config.toml
d_mlp = 640
parallel_block = false
init_std_o = 0.0
lr = 0.00237
lr_head = 0.0104
grad_clip = 1.0
warmup_steps = 200
batch_tokens = 262144
seq_len = 256
Each number is 500 + 25 x the weight over its row's rms, rounded and kept within 0 to 999. Layers, rows and columns count from 0. Numbers have three digits each. The size before them is the row's rms in percent of the matrix's.

# o: layer 9 attention output (transposed), 320x320, rms 0.0745, rows 288-319, columns 64-127
# v: layer 9 attention value, 320x320, rms 0.0844, rows 289-319, columns 64-127
# gate: layer 9 MLP gate, 640x320, rms 0.0807, rows 0-45, columns 64-127
# up: layer 9 MLP up, 640x320, rms 0.0847, rows 0-45, columns 64-127
# down: layer 9 MLP down (transposed), 640x320, rms 0.0695, rows 0-44, columns 64-127
o288 093:504462484501512526483503513559495486501519521478485497499518524512516514485504476476436502495503529442534539495486517512464497490468511484504520463489508471491470478504506446548499546503499508
v289 101:503493525456499500476435524519496522510500472458545493461468519522544531458486484491538521487469532492506469455519464506531493500511549501478501529474475520511495495468510523474530485523489507
o289 093:488528540494542522483526479466442455497531460511484515524473516472449452505487482517447494506497471474524489506467520478479496569521479485476569473472528503511490493504517501510484495481513519
v290 097:480500500503506485457474525483506477471535495500513504522489532509498479476515515505455480448483541472511508562502512498452493455487503487444441516537453513492456464493495487494461452475507467
o290 099:509493528521499509493515495478533513506499531522489498484495504521477503519534505541510493463518557522513500503442520504521481504474497537463515469476538508514509484525481533516480532495518487
v291 097:492501533516474518495487470476517547495440525497499471501506502510506468481504511546490504507518428515570490525432511485468482533514528547489504483500508453488477534502471506465507472490498530
o291 094:482485521469511506501451506511483498495520514480490489482499478512464480480496492500488518534484521490481510512512483476463529518489447465479511475472475503494493489481473497494510524428486453
v292 099:472508535472504484513486468464483480477510457508517515502512515508519528462515509567515513470492478484509492521480482442486456461512503520565517551498516492515531525518503474492514491497500461
o292 098:503526502537501471527504496501494517524501539473505486449491514513442501492476532506513510475486490499495497516503509508504536511504528497475454472538468481527488483500502526463445512515507491
v293 097:511489458484503481479497470472488534504489475503493564479479500546538460507506481468485511456476466496532498457494491523438474547479519545491458520496504509479463496524496473546538494512498510
o293 094:513462476518477482488502472548503501483480539512480454510513480444500538476505493539466511444504512502508508518477492509505525471501491467541557482521507519525516505491475533491511475497446514
v294 101:503499474521507518491469488486502480489535500565520503501507501527504479490487487511463480504493468463523491489480440481522547477509552539498517553520480508520510473521466442485505523515465476
o294 093:482475498489493516480463483509523472459488478516512508518473490438511488535523481544516525451521513521456549528496523516499500494473460453457483465514537485533494543500509474489478522460499466
v295 095:477507499533479505537506503493460515537483519517543479491538458478527495518458502494511517496479469529480492478540499512512514491463454506509515451540482543479476507482509528481489526581537461
o295 096:536515497522523500473533506507482508481472484523493508484507516504458485488488500543538500531512475501547512519489521534520508478464486501469500477508497483495498542518461473487534489503479533
v296 100:547505497492553528556507494509496506488468481519507482466488503459516462514502475538477463500445503510536531484520494534498533511502533433510522489544504496506513476513461471516509492468508542
o296 099:529503472497522486481489513515524538466507506499476508467497515454498541506508503495448569521535503523510469453526514469459524478498483510491548491513491492519476478489512532495494487500527469
v297 092:510508510516525535488483504498456509524498461476526520509458494490476512472494480530527530518490502514529530514517494557511498517501406488468486513484540481452505526469473453462498496520511510
o297 092:500534478439469472549456483488499512520497457504486466513495545478505447509528527526495512489512485487518499494512474485492536462495546498506514493502476513501525490492472541499539491492527495
v298 094:492448533501510532462509478496493466443475511463507487490492484488488523506469501558465524568448507488510446505519522494518531519532464537528497447503534480491498472472509535517483466496529517
o298 093:527501523490535451519516501484540519509499527516492465507485458508479480475551474483535497476518523471516514512478476526503466504423543497461522518501449519510513552509494470479510527521506495
v299 105:457502488503473519510490537455484467486501494520465505486534473532515471490469503512463512476445482463501473491456501473487507480516499455479491522497540498491509461513486502506505506528484475
o299 098:497512506556502502492498458526502518514520477537487481442480543460502525482543516518525546450486534475538539459508469514489470523460447496488482449493500454444482522521527487496509517541460471
v300 100:501511496505473508508495524492478516513512493528505484451520491496469509489470506516478479483534444467499515490503490511513524542452518487497477483538510448489503489492534473494527445506504475
o300 098:511508507488496503536578509479489460483467494471482491510454483496502468505473518475493515462513523517491457501484503492498524516528510499508522495516474522541499542523530486471494519483477543
v301 093:470471500494517530559463485498486474498503510514487503444536482488524496523484473495546494513510524474510481488463425496494495509493516488480483502499504497482521495501512508516465534520482467
o301 094:509522522536518484505518485495530506496509499520489515482498480470523454488462486464482509519493505526504480555534502518527519505474523463491501493482531497463477505491494508476519514431473516
v302 097:501509476475465509534509471532482491491471489504521525439495526515517488503468498530513549496484577460523525521490481522496510506527501502503493504497523495486496481526493518489542499495538483
o302 092:497525528473518501450456501520520520523501528525488478521522460498493491522485480439508500473515527497465478509493512515481482479540484501468515503484472498497486490492481477507500522544509563
v303 099:525477513500512572509518524515472498481488456514461492510477507484559480468520477534494486509505449479487502508514464460500453496493504504525542523531525540533479526504525519467496483496475453
o303 098:522514480527504500509491487515481540453490516517513481488465485488457527509504465516553513480480523479513490523483507461472508495511536508475458449525512498451542525474500541507517517482533533
v304 099:494517491473506485528471513532498471477524479507479480455506483485466473509469531489541518503508508526537470517493518487439475499535456494486523486500499545493518512472510445511464509514447486
o304 096:514502505516497488457543437484481502512501477533482507500509522552526483514523515492498502489536480527497488503519467497537514467531538486516489511468515488532556496536494484517473476489516480
v305 099:460506466506545505499479492508515478559489499502491463508481504517472507487535521567484494486493545481538470491526495485492476507501524500500494510509505530519499524524473508514493511527463484
o305 095:509544486489522518492516488503530479514488491510491514494490511470490503507439497443474499486522502466477489498487457505526508517534525456462529484480525465518522508499505512498499461512443491
v306 103:496501519531496490518498512487486459523516517546497514528500485553507506505528477512511478466456493509474524510508521513499490523512486519511504493483517515539512455555517482479538496509490470
o306 096:486482503542472526499490455494519507510485538518447496473496488512452493520477475509529500492497508510504516484499445445501504511503466473479524517466523513442508485489492535475436477481508528
v307 088:513487487523503481515499509503471463493464466488478501493478496496474514509532505488474487506471449507505552491490467437504502542542502476504497453470526529465494521488490442525485513507481458
o307 091:484498481566470535476481502546517543520526470499505526470508468476462513523487476461499481511458535491494494497511511526499497449489506491466536500505498493561535515522462496507530527441489497
v308 102:469509468513496530483491497505488532508492445501504501554526504495477506482484512519491502470493468527503468465514464554515463499502477509463504485523451552496533555497462471492477511520486455
o308 095:499482513536542470470511504499502469472501475451483499473491448506523522513487554512519530476492513526528497521459549511486503495491519516487498519448512514482469467436503517500501469456510504
v309 103:498525531533566485501526551494505524536523525508515507501514518514529464461532506458458451506460495518481546500506510511518525468467464482507506520506494492505523464509548554495467556532510472
o309 098:499477485520433473512519512453538475490489492474507477452498490444461499509510497531520497520514502513487510459499489482490477493510545518487488506540512514461531520517467470507490483539486532
v310 105:491533486497524492446502489498498539502529498494504484478528494516499491479523492533469516480441474463504479498488533514523482503503539467508495518465515498478525504539471455525478511471503498
o310 098:548537514484455501552507471492526507518474497490476457508522528476519484518467518532482480490490535453505477546482542488499469478479508516531468469481499478487531552526432503518434474527466463
v311 103:521498508522523490522487473498488527515455529434493503522497474468482539515513513497517499486494534519499501469517522457490512497512537537526522441471452499535502494451487530517518499497529495
o311 100:506485475527495510419462486508495493514519517514519503479490487530483515534500477454501460491491453502498469514460516472543485504492476491457541501490453514492487484559505483483510496556466521
v312 093:447468486447450511476493494471533533516492503528488497487517486516531483489479493482518491520502501469496528496513502493497458517477500549479524522516457454485543509513484513469519470450476509
o312 096:547526499483513525550543529517488490509499516511470485501467507548534523524505531464490534491497504530471522526488488463494522494500524556478495531498519507495480487517503535506487510532482507
v313 108:459520467472560486520522476436492495490507507511495502502476516495472500475524503558482492425444516483514460492517504512511509456473507498496518518509517499505552478525507528473502521511499493
o313 101:474513542507473548476541532476543486531524548477466490480452450525478488485486524523477478447514531534480503507540495570482484516530485506507499512541484518497534514543517471521473498524480467
v314 094:480559538511520530462468516487500507546488508509489539504480538486466459478552505496449498498514468505510505514529482502474488491506481531484482518530525501465483506505516492538466449531471482
o314 091:451509499528488500495474512506475551495499493487484490503499503535468529467485481502458493501520513509474485526489533522514508487476501449550463507463525507527498536477464487521522511500509492
v315 094:516462486447518518501509527504524540484543516495509479510532506514500514515481517533493502443507488507506512529479466479482478546456490489501494500460527511517521524513556520522481496517530491
o315 095:506544522475476489512543514499491481516542518500513493524445557489511511511540489475472507492541487513484486500490457477541494482497495498499509472452521502463511540489524483529487517477479490
v316 094:479455474508516499482500507523476496517511467479546505526522542476536477509528471482516529511425462504480521508519463502522507513523494494499530451559551491499470540461474555532470488493495500
o316 090:494487504496493494537498495525476517436484492497486490529460477542501463456532478525475519518469558481503540499531474537534462504519432499526504473495480512503506482505508507524475441523514502
v317 097:502544465505463488508439481497507476502480490513484582513533519521481460488505512541495486523471471476519507516542492539471518539533512541486476538456524563463458510503502465495486522500536498
o317 098:495470548517512524474531464455475540513453479514476455509481472502464537531451477515459523446504496460467492538468518509467521453514526485464470526479499537494481506531523477512523509480483518
v318 099:530526479526496516511554472507496469517512550506484513476489482543484495475504489516489525514519512496521516448504483475543465509512504501505466565494472479401497525480517482475480550455506485
o318 098:475443511546478489529527463469463493472450474511494480505512506479490480554485502492526476470480500461518466482515501530496563505480508535504475470529498418515475551519513518513529499513518500
v319 095:484505461479521477512483507518503499490492508522486481515489531481491531456539511507531477526505487477490528547545480512538522513471487477508515495509526509521462480480495489492489490513485487
o319 093:470504509444528460482508488506520516492570475536527506501509506511492524464523495491484495480522508449501544482543536490453509492492470546498478494477530524487561492500464433488479465470471498
gate0 096:516495510537452482479538505487531477523535445561517504525502459496514530492487443482456511511511467527500493471504507515514508495492475542498519503477533506526510490524450471479475511510510515
up0 100:537466515532508493475483514453506544535513451491521519488463496512485503499540514503531513486526546512519523450444519543486503492503514520494513489482480512522518489494475521498533490463473496
down0 101:479513496487478474523503525505501490536468535494533514488518544466480515552519540487488473499479506453477454509498539472494485497508496528478524486488481496542513541475551477450532463552484529
gate1 094:498458530448513488486500494516527510491489501475504499512483500525512484493476533484510547458464485478521540479516461516520446490508502508487509480506493519556511511557483516511471486542510516
up1 104:511502477467467469474482503484532497505483532475454503537501472480509464499467508508487511469514522470450499507512503509526485487519505515472523497511497521492499518514507508458495441500500482
down1 105:482510533456495513454456496510508532508529498487471483518511503532524481454504502498496526450482490548489495461511544507463465542501472475484477480504461501543523504522506503504508487491496452
gate2 097:490474493511498545492505475485535525496509529552551513476499491505547504475514529493518493492493473504520500512445510448541516489520439461465495523485517529469477487490484506447539540450488479
up2 098:520493490518525511453518530435501522509490484482504501472496492497481560482492529511504447465463487479459493503502475519505459536501499507515500549522504485483524484494437513517491510531500476
down2 100:523515505477512499488530491489466538491472478508539496493456497552478537462501508549550529506492469495484490456499472513504476527483500474509523501517513508483496530509506481459544535480552527
gate3 104:504481514501464496442513521486505492494535490500490492504474519499499468535524556498496519554505543539460495486500523486510526508533515469528515528475466485498544509489507572485484468454514517
up3 100:497532563488511469521526544469506452518497486540497480519456548491505509505520471540501499497504559519471504477523491512517469505525526510496494478513494495484564538465530523520468540463478495
down3 102:521497509483486470448535450484501518453505540483483498536493482507534497530485472492475498516504535480520514509494475487489450469498498491496493495535513478511476467505441487530459524501489459
gate4 090:487547556484471516484534482502518515474499471504550508499487451490482540527515535486471522498541494515509498514482529482417483496495509506481481491444488483491492508497464510490445566460503487
up4 092:490500462471493505545497489462485543507525527420550525504540498494512535481534483460506493513496518475527467512488457532501455493515509500485474479501531519495481498510528521490547502523496473
down4 094:492466516497493513508494483518521502526500489560490498479464421516510551483519506550486529492469510516436515509532495510533529501502463473509512457497482459491504438501507484479468507484508501
gate5 098:499528506522488498508498492498518485488523508498535520519447514532496515469504542495468501483533563501494473500494504486523475534533461506472528494502527453504540509479520527460476493551490510
up5 103:467515556536488511467519464480529502488498567491471523472503476510508519471518492504532493510470516498499488536537537479505518488513464476509476549517486507534486481484500457495537521506515468
down5 097:480548552506510523473478541500501494535508509489532517482504524471516509460507510557468524464501505456517500520518519523470521502478521502485536495487472529461526547511534538486549510508494480
gate6 099:504477484465508497507523510517506558490523548519485478494528560524552492483491524481489472498487527474455519524445502496531505532470495524513458465498510514479523533502535495494473516506544515
up6 098:503489484499519518439541481497498504516505482513495491482510483491523508527478503477511446542507492473473546511514511537478481492485530492540513538502520479501483485517465471494506489498459479
down6 101:503540501511526454505501479529516449496505494501517497497516500482516518493521489528515500527501523461535467530430464494530516525510545506536461460504516509532435502484535455531474461501546580
gate7 106:470503483511533500489517528509505541520504479534525473505513523504521475495498539556522508487534483492534511488543486510481509483481492511490526463464502514519502470485484527530466443473503476
up7 099:554477540536460509532506472490499517491500504504510526509494486480509563506465537487457507530504476498495531494534469472501482498502459497509492513487536481492475514526500473515492481496509565
down7 099:502506469519520486472505487561486481498480496508461486506470528495522507479488494504468464511480516567510498547506449473511504486504509509495504539536532478482517542509530470520526525505496512
gate8 103:536509480561484467518501492494490498496486468502474540500524502497506527456496531500482551481476527524520506462505469455488521528522478470506461454500495516503488482507509516525512469465541542
up8 102:520500549507514512533504485474523481509472486540527494497503552528503506487491500536495480524482529511524555485511520487506491525476520487500495497509519513550486505477469446442523519514457452
down8 105:511501519501502480469477511547553463506506500514483496491522501482448506472485479518524502439495474509479532494514464502511455509527492519462495502563461479463489488504479519538499486489523462
gate9 100:497486547484487491495530486484495479483524500482490474523475491531434491484519496527499503518510514568516469510530507481495531480506526461540512515511497503460485482480537522495501509496489463
up9 100:464496518522506511471513483532520524498500504483508496529518478453487488477543458512499482505541490501519463507477526539548493511482563502502538463519510492462517490477496466493504479529502493
down9 100:511465488481507508523506501520448447479440471463513520469450521491501492534491513473496536512464490483533483499502474505462469478452411524510470508499462504572529491536483480489491523468488579
gate10 099:497522477496500495501525496545536521549526474519509501536495489473503515495518500496517477509509535480520495518478507464522478497532531519483510457501518506510529518516511511474498494499498522
up10 100:528506549507475501501511514508497542526412500467511532522492502483499524481520515526524515499515485488512530485501465552521526542478521484490476499521507483463485444493489493505464492479537451
down10 100:461500517485535527516555494496537486492459479499463486502572501510520485466500491542521489538485556521485497494519514476489475520510490465477472528507548477467531499511499468520483513483494485
gate11 104:511502531509477528473525473498510473473507529505493509529481500494478433493476465525483490501497513557498506501491515469507496495491498463514500483502459494502555527522481524506488486478523494
up11 101:502493533530461460495451454497528492478518501491494505554489449518478502499478532486549474493447499523514499476464507514443495507505504503478467501480519513490503527524484464511512505443501471
down11 101:523498514496506476509531531484482494495491481515483506498476473509525481516463488505452551511510509452498493530482510519495507520512445550464490489501482484529544521458490492515497496496532481
gate12 104:490489500542506510507492489504522548475480475512506499472523506521467504492484498464480491485537451477534541519516466447487427492485539468504537490485468493550451502509503473515494490505469480
up12 103:476461463489500457505505530478499490495511532503455522464563476546507505502514505483534530508509467459526531498525516479490505489504479483508485533508486447487495492529518544501470485474547471
down12 104:465479487506489504505468487514455451513475485518523515496506498501504508515523482511459485507505533456547528526485491431518547522509454477495477487507453499538511531520450477518552486494455503
gate13 101:514489494474512476503488487444528531475504468526505450527475481474489509509493531507532522498555518462489503498512501478495482470509470521450473498487548490506520516451504491541538484480470496
up13 112:488478458502495507546449542519464523494492507479532467492556544515530524481483529499487479550486479468502477507525520540562513453492469532525499460446516548507504545511495496493507477497503494
down13 096:549503524510494469512485490452510478510474527493512533533523485495533536465507525500524496423519488496500547505466477485494490492491491497484493504498473519513491519480488479494510507517493552
gate14 100:525518511502444532540489440519505494541489545466482543483495497495486509464523530509494533507520497465498499491505482525467455490500517534469505467520540509468524542521497479506519452512492503
up14 091:502532491495512503507505514538467507528501536478506514535535546482499470518532482483527507523510526483475541485478500517483469489485480482446564486479518526549431518577498527524529554493512498
down14 090:478489511484507506499518487511579502497480483492486510500507449513519485485526500497516458509510514493538514510520466509496478554500477508506451539502543542467498495519518491538502455511548505
gate15 097:518448525498504522519539504513479482511483480466479430501484513520506510500484485496473512510497517488485486532533456547490489499492475471501566477502523481531529475498473503502514492505472457
up15 103:495523476447487491512492510516474452448464500509475483525511532489511496514518507504500507499493517514537500536537537494504534456515498511527509510482494507530456511516522502529507518518471502
down15 094:503492499488526506555519515479495464526489536512495450466438515530525483493500500499486486578477525486493468518498498457487519484538486490493529500530521501488497515501467500447487495502465516
gate16 100:492502517504536492526519498540519499461525471484486514500529489472486491523459520445509521534497499476491482523497465522458518445504496508504512537504504532491487530530517511485508499550469487
up16 103:483545485487515499522493485549562565458507479441448494494495503462491488475486530512529473476501481465489504483526514557505496502442499503508506511534508522482491433480485493522496470548505493
down16 108:447471513486511448493510526491468457470521507463544519526466503521517519531527525508497483517522531446475509534463512518482492533481448484526483497471471509498542486489536477433497520484472500
gate17 092:519530490539470511515522536484491455484472543495534528506511474441554482510484527479476466522559534477513485435531491485535494512506517449474510542504559525490527492458488563465499490477468496
up17 088:516523496479527477503519500475485466519523509525521519490440492490471487518499504546493541486513514534453504516537517499522507535496477531495500505515495480503497532481477523491537491455474487
down17 089:507506529466504516511514506491523501453497531484517444497513524500475500471493496537487484442443510534512488477476525469485454491504457470447521456492509516491517488448490492488484493483524525
gate18 090:511488463485502479545537529472468552472515482517563464499473502528498519448481538514452540493444481521542477504534508459502479527465510501548521517517489453501504506513492490525492476474517461
up18 083:496516506522527497515543498472476564501495532446505483515497520491473517539503547497490457486483539457496498492499487497455543498536518528491504526468516485516513478493497504483474487450479489
down18 084:511469535501476505530477490487496499533500494518496519501501494496493509505514515471535485568530492519539469495564512510504552501490501475524521496504450495493475496518503497520482487492511511
gate19 103:482512490466508486505450508490471473495503535491523520492517499495480466502509528491492498514551498526507514526478524504502469508471518519499487523510524466492532481590491508493504519474524468
up19 099:465557522504469521535523499519549539491468488519482521528509498511495464468485518520487446541478524502487494538503529480469489507505533469477519525528478538526506502527530464509504504523476501
down19 106:503465496521494463533473454489491469533512477518473483484492498497551524494469524505520523483454495450493496492484487494525490452542510516476521480508517504473544509472479503483504467509510451
gate20 100:475499482514479450497516511489513512517513509485530503533518476480487490502494532506538482483503518481532468499513497469456506479472553502462509488492507502495497516524484534487493459523544491
up20 104:515496500476556506522480480504518508535512477490495506485473507481460477521499484469470483452482466514486509462492484577492527489478503529474536519498505503492530455510496512501527514529490485
down20 090:536527488498473549537476513501495482478450494491511486519522485504512533473501489451536497480456527513440535509498524493461525495528483468477518512539473498533513474527517486499497459528490537
gate21 094:509490504467508486466472516487467460500544502478508544486507480522474488481490495538459527472461502520517550521520512488492466502491549491494560521518515485567528476529471499544486476438514484
up21 092:519459533497441500503507500512500491484473509491499548524552487483446486466490495487555516501513508485485531473513483493506472457488532490472525511462500545522516476453449500491475496504511506
down21 093:491529461509559532505522493514466465470527505487527506507469520537504481484498471528487477482532464519503523506435496519514496457516511522498535535434499462517547450515500472479482530494475493
gate22 098:487483473499514528517471448540525506541498533521546534500516515486527500505484522509544510516484472498476495487494529480551550507517504492484467476514499495532551494488493509533514551434483525
up22 095:461487525524491457572488471470495535504548495492508530499457517464517530532503480515497498496489517498532511491484516457501518490495491478435531493535508490494547497552503487462484495488478493
down22 101:492502524478522496448461468553491491457474483533453511499524517524493503558507501474499458507513476501475485493499496557515485551527528521528491511476506535527545530512540526530474504514484519
gate23 104:532494539515474537467510508522530515475498511489482503470512540534511491473504477515512456520504543498569468518461489498477518506540551490559456504457546504501483515447566538508569468519482501
up23 101:507529464495474513498553542485497516533478535527554499506519533528524529510477529493471471494479521466453491568465520481506462472483500481469464507499491430510512511527475544506515482488475475
down23 103:507473523479496514517497471540517532498509475458516534556495473466489537519488455465524542551508508495498465547526488509483536490500511499479470503547439537527491513474514523500473513535452483
gate24 101:501491516513519491495504542504497446500507507506497496473455472507531525488489493531504511509497512534494464485497505534489504553543472522490479508464501532514530499493482486532485499486494509
up24 096:464502497528501476451520522531530567478504494482509481500549497543513499536491532525490520482486497527522527514527534542528496486539445528432513534496545511477519479515545492501524511501521496
down24 098:496505491462525500526460459518555522507487512464551505468462541507517524492521549499539509477468439508511509504535547490517527517489489487503509496509508484510501497482510502496502490469529532
gate25 099:507541549527485513474563539531504473506537524472553508478509507533506523495507526493502519493513520498501523520512486492480510516477481467510506527489466495490510513511487478481515535504525489
up25 097:471458534443514531461491518487544511514475522482515470493514534548456522485485518464472498492509526488485437527450490457495530503464505508473494508519496496506527461491530502507505472485510490
down25 097:540511494517446471484496501552469488487521514482470533478508460529517523533499521479477478503494478487486524454518512515521516529503496517554515511464514494497510517479513505513535447480488473
gate26 098:487506488504483418533478533481514492498508498493543516468502507527489519530490539511480510534554494499476466515526465492530479500524514476493428510457485516503507517546498519524511483510516473
up26 097:502475463511484480500474485490491485467505494455479511500467508511530529548514563500444468542548449517503472520460490529500490495455471517498478497513505497515470490506491509493502500497492477
down26 095:454498523533497518495545553513525493504538464517464477480521486497501506483521474468563525473515510485506544481499478509503462516502542480512494542479517459500502550501510482480502489518525494
gate27 097:456522543524469497497527520470507517491482509499530515511481500499465502519536515509529533489485453496471528509515481544479504486473491487550507528513506508460492510514523499508481553529477520
up27 097:520484526507511498472499493483501509458498542501535498498514467504523520495500523506503535504514493473545465479546510546496437475473473498483533467466482495505513495502469486509513507480458512
down27 096:456507551520468515527482496519503476500486428475460487496466525525495485470480465454507492453490492490500509493470493506491482501507508469519489462512468510520486475486537487504530479521542480
gate28 102:486523479484480513534494473515471502506498518485492517499531465520497475546515516521479495540506483554503512507513488492531481516498487478515515455492466506493471544497520475540538468513521496
up28 107:497504495506480484484514505506506484540506495497475493521499496461550513499475506514510508504486479504507488548477529561479503490481520495493491498468527458495514454510495496475524518492481495
down28 087:499510463524523468525500550524495496485478481490475516487512558500517468544512553515501519561519482498475483515502520509525493492542516503532523494476489499465489513526466461516552494526516495
gate29 105:525539469494455486540445502531461504482545504521498496491485493533496498486491520501545468518487536537454500521494555471525447472496491473509512507497508466553502524522501522512521518508526498
up29 112:511526482527504491499494498498466515513533498583484500512525479494477508477525472493488529544472498478530498487468519428504542531434518496502487465470470498504515544498533518493521527505514462
down29 104:524566529507516479473505481521477534532513501459486579477491488476496481479537479491505463510538445505503496473452486514520502515463517492466519510495512473476494483518491521521495520524544430
gate30 100:488516523517475507491474503525539466500512491507469529490491481508488481513484466529469506499466492523500456492521525472500540545469460482555510471468534506469520511489500532476478478462516485
up30 098:472498501490536490478542456480482504481461504532547477512484517472513464490535539504480492483519472503515459451482512524533527504484509482494487509515476510466449506491509512498573511484545536
down30 104:502483544566490529511537496465533500509519563523482465499496525442515462467504476517504490461472476521461472488493524498518516462490479495499530531550502519493519465494488491458545528531495540
gate31 101:521495472517491473550500484502490531473538534504513510484515478480532472519479484481526467543500510482490526481502478464482497494460478522542510466544499516480499508505493516509513502462500520
up31 102:497504540503450544512509519533506519471472515553477506482488501452470499515488536528528486544478514505467457487498493462471477500497494479513498475521502490521566534504447518527588536472507520
down31 105:485519493552516490506483526478503469506501500501497522449482471504467487497507510554493544514547470470506480487529541513480467468489491532475525519484514527511578500522471496493517507512511493
gate32 101:508468467485511482528468497477519513484516474506552524463549503520530483524511533545541510527474493498475509478484514463513494513455481475543466510458510525483476500455524504534502524491561492
up32 099:499456495430427494479469481529474508513486470522473456538525500505481484559525503518478530477468464480496473486482465531516500500487469476503493516500490487483463467471468462502504465478523527
down32 097:572572495543512509487483504471455541550511521466509518466507478524494520469538488514487528496521478521489516495503537521510465497523475533467496520489508499512488562499556538510524529478514499
gate33 097:500511521518532510505459483493449494495536480498511512501468508475531509506471528500467529522501515510524501550520489473527480487546513486522546509494529521487508475496514486516464507510489505
up33 097:538484504485491468518528510485530524506497560469492467510506537501503518502507521545467482504508495473495483480505440490414500483518520488534542545492518545492492448525561470442511491516545536
down33 096:449536446540534536539502511510519507484497517557530516530517521539485534480467498519484515390464473483534521538493523511533518508506503490505497473505510482545494551498528501515477511465511496
gate34 103:516506511484466477444537505545482496512475508539516476495479478511468467503543505484509520498494488506532474512522492538479447464413504468542473511508519530524472483487528471493527497506466471
up34 100:534544488487552489477505489474528474512462518497479517461537526465460505492545527460539491520521513481538454489506494528539522445524502547507521502480511525490524482518540496462482481490557482
down34 099:509530501551463511518517506508533516498501496531546450561434479503536480452481513491496532547489489481507491531466517484478486477513485476497521510452486496499467545478541544513475503492490494
gate35 099:491498504541468518540511556477478493472501482499506479485508522507492544494495501478483471523523478529506508487481492512502495466536496544506500526500495511471484435510527464427493477494469453
up35 110:519502491516532519494490480532538528520482469542512470482498524507517458517466490435529497546499524504507493539539479487538477518453470504458481522514532483542489525480505489514528533493519520
down35 100:551558484520523467497495476453527495539507476472458553523510526543488463512474506454461520543482465490507500501519495554517453500468521501498475530533526535527473512473495504453474532424490463
gate36 101:513494481521501494493516461484470512450546476508444498491513507531544540529469513472502476497518456524494527564496490484461532478493472492461497485499535519514478492514495551525489478478492497
up36 098:468503516473551511552515514503537488497542496525517488482518550563506527528481497505513493489512487520542514526521517529503503472517546502506505509492508505469487505497507516501492501516511513
down36 100:455493535547484540510460500471515558452511507469551464532536492477491471533512534486533455452476482477480518503510501486473510486519466474500530463534506499504509550478481488526507505527531493
gate37 101:533523540448508494469462511549529503523476477487513548520508471445463521481521475508467486496507527479506496474503482514449530480466435549514502529506543508529498498477513515526459480531487488
up37 107:463477511514493544508457541458480450483507530478533494554546515487521453497479509499522489558529492530478493500510493475522505517526522479519460475452458516512471528537480508516480499523472495
down37 102:539504488456488488537512491490499517482470497472489528513485503519494471503447535528488517507504507460467444546477474502546461499504498515515501489499477444516520496491455463446499525506497514
gate38 102:477502505506519537531501459511498500460499495501500481501497469463543510508503488510511500484500505503483491482472542530529515467517508527473482516470507476534537500468503528501493519492487523
up38 103:487509514530467517486515550552491465490493488477497486488447468454513500511519525518483486451504505489520471503481490504504477505478491506495489470475475487516474475513505469471516511506505479
down38 104:541460518533526517480545500524450503496507488496486463480508517461527479504524494483466523465503523470444480491513504513486483491525494464520460520536518500510511532510467504490468498515501528
gate39 103:513477498516496498497457462524452503562533529526489507493512453515523502506518469471498481535521454501506483476557490479503502551489486538549514464502502513503470519515506474461508532510524509
up39 102:460522486525465525504504517525453561553471487486498526507499533498493498505484517532513555482475545462470494491513516510492507505484472519490492514539488510442501473500495495461501498479507463
down39 106:458482529544491521530551496518542502492508468467483488513536524521492536501527513541462550510485513524502512472476484493520477489511534521494447538491479431458475483469477512500503509574531527
gate40 096:490488500509447543483501492515485477539499500471496516484489533483528521530480489485511521472526450486478515497503463506503512519535514466493485510474519493492521467497522496499496425461493482
up40 103:485542494474510483509476542492492488493471460471533454497482514490530480503523456528493528559483474494547468505525512495531445496510495507480440527516502525521521502505504497535515467486529527
down40 102:507516508503515477505566493504562468520486483496462469469491539472538474513515448527505491512523506521486504509535468498564464491465497539521485503494540480502466509542482497498504522452479512
gate41 101:523486515467498475478472490517490488489450520465490518515459500523493485446450483522469531474510520504458498462469498482504493515472460496497501434483494504518491490500492492474490508512492525
up41 103:538496518495500516518500509522508519495523479544483486509529536508524473548530482489512538479521481448468467502490487476487475492470552501496510472485485498476501492510483489522509555476485492
down41 095:476457518496517466527456496530496473491477521497510464527482490535514521511496483492492540434543418531489501500529505484485506517468472522529513479538481491544467501527513509536460548510510528
gate42 093:528561500462475543530519478515473515537488475498490481498545473513492449468523540513494497502502521501504528450493504454512503477538520473472474502505514516503490491474494510527502507509500532
up42 093:472541470466493527495509479506547523486477487482485499528518532495496483475521524540476468520546463523536486497497512449529510510525474480474550558494498544459500535494536496528502567522462501
down42 097:538500526518495479455479498497456492514489456515531572503500532512476531475501453519480506519529549494481479507480493504506493527534492517547481465541534482461482477481449526481500504499514463
gate43 103:493520532488542543485494466531515506529484516519474528492530541486519496564525518491492521529489480524455517490533499505541498470471462511499522477554488496452519524476483493565510496505507508
up43 099:540491477533528509525486502499472533495474502533533472482514479525507554534489498451484506501502488507491502491449530519508478498483464477461510507485504547499492529534538554483504531523504504
down43 100:515500471493501497539509493485488535482515445439483509512530501466509460503483513480536495533461472513522445515476514503508501527510528529521507478506511470524495479435515537491473523492538482
gate44 098:540497479565498494493481513484471502497505513527489469490496537473483536526503479523532526542525485461528493496487517493489485506497559503510471526469494537506496528519503484530513496490486461
up44 094:496485509451514472504557529495506513478483463499459491513503496500503474482511534480523467525492459485469514517532465500497492506528495511503528484504489473516536492499494556526531469469514488
down44 094:522498529523504501469521526455463524486500480513457490541472534497547501512512525498451473544512502544479466500488517480465490505488498509488498487550455503508502480501528531467476484472504494
gate45 099:501464547530510486513497517514464500523486478470514474527484456487510485467458505526448545544536484481469473469508514526470455515485496504520507528472548501463489521478526493485555514502507500
up45 103:464505529494496475513490516541517497520470506492523492530521517499518524454500485526492521478520486500491482536482512452479496513525505488500502450501496514503487484523531491504471474494486478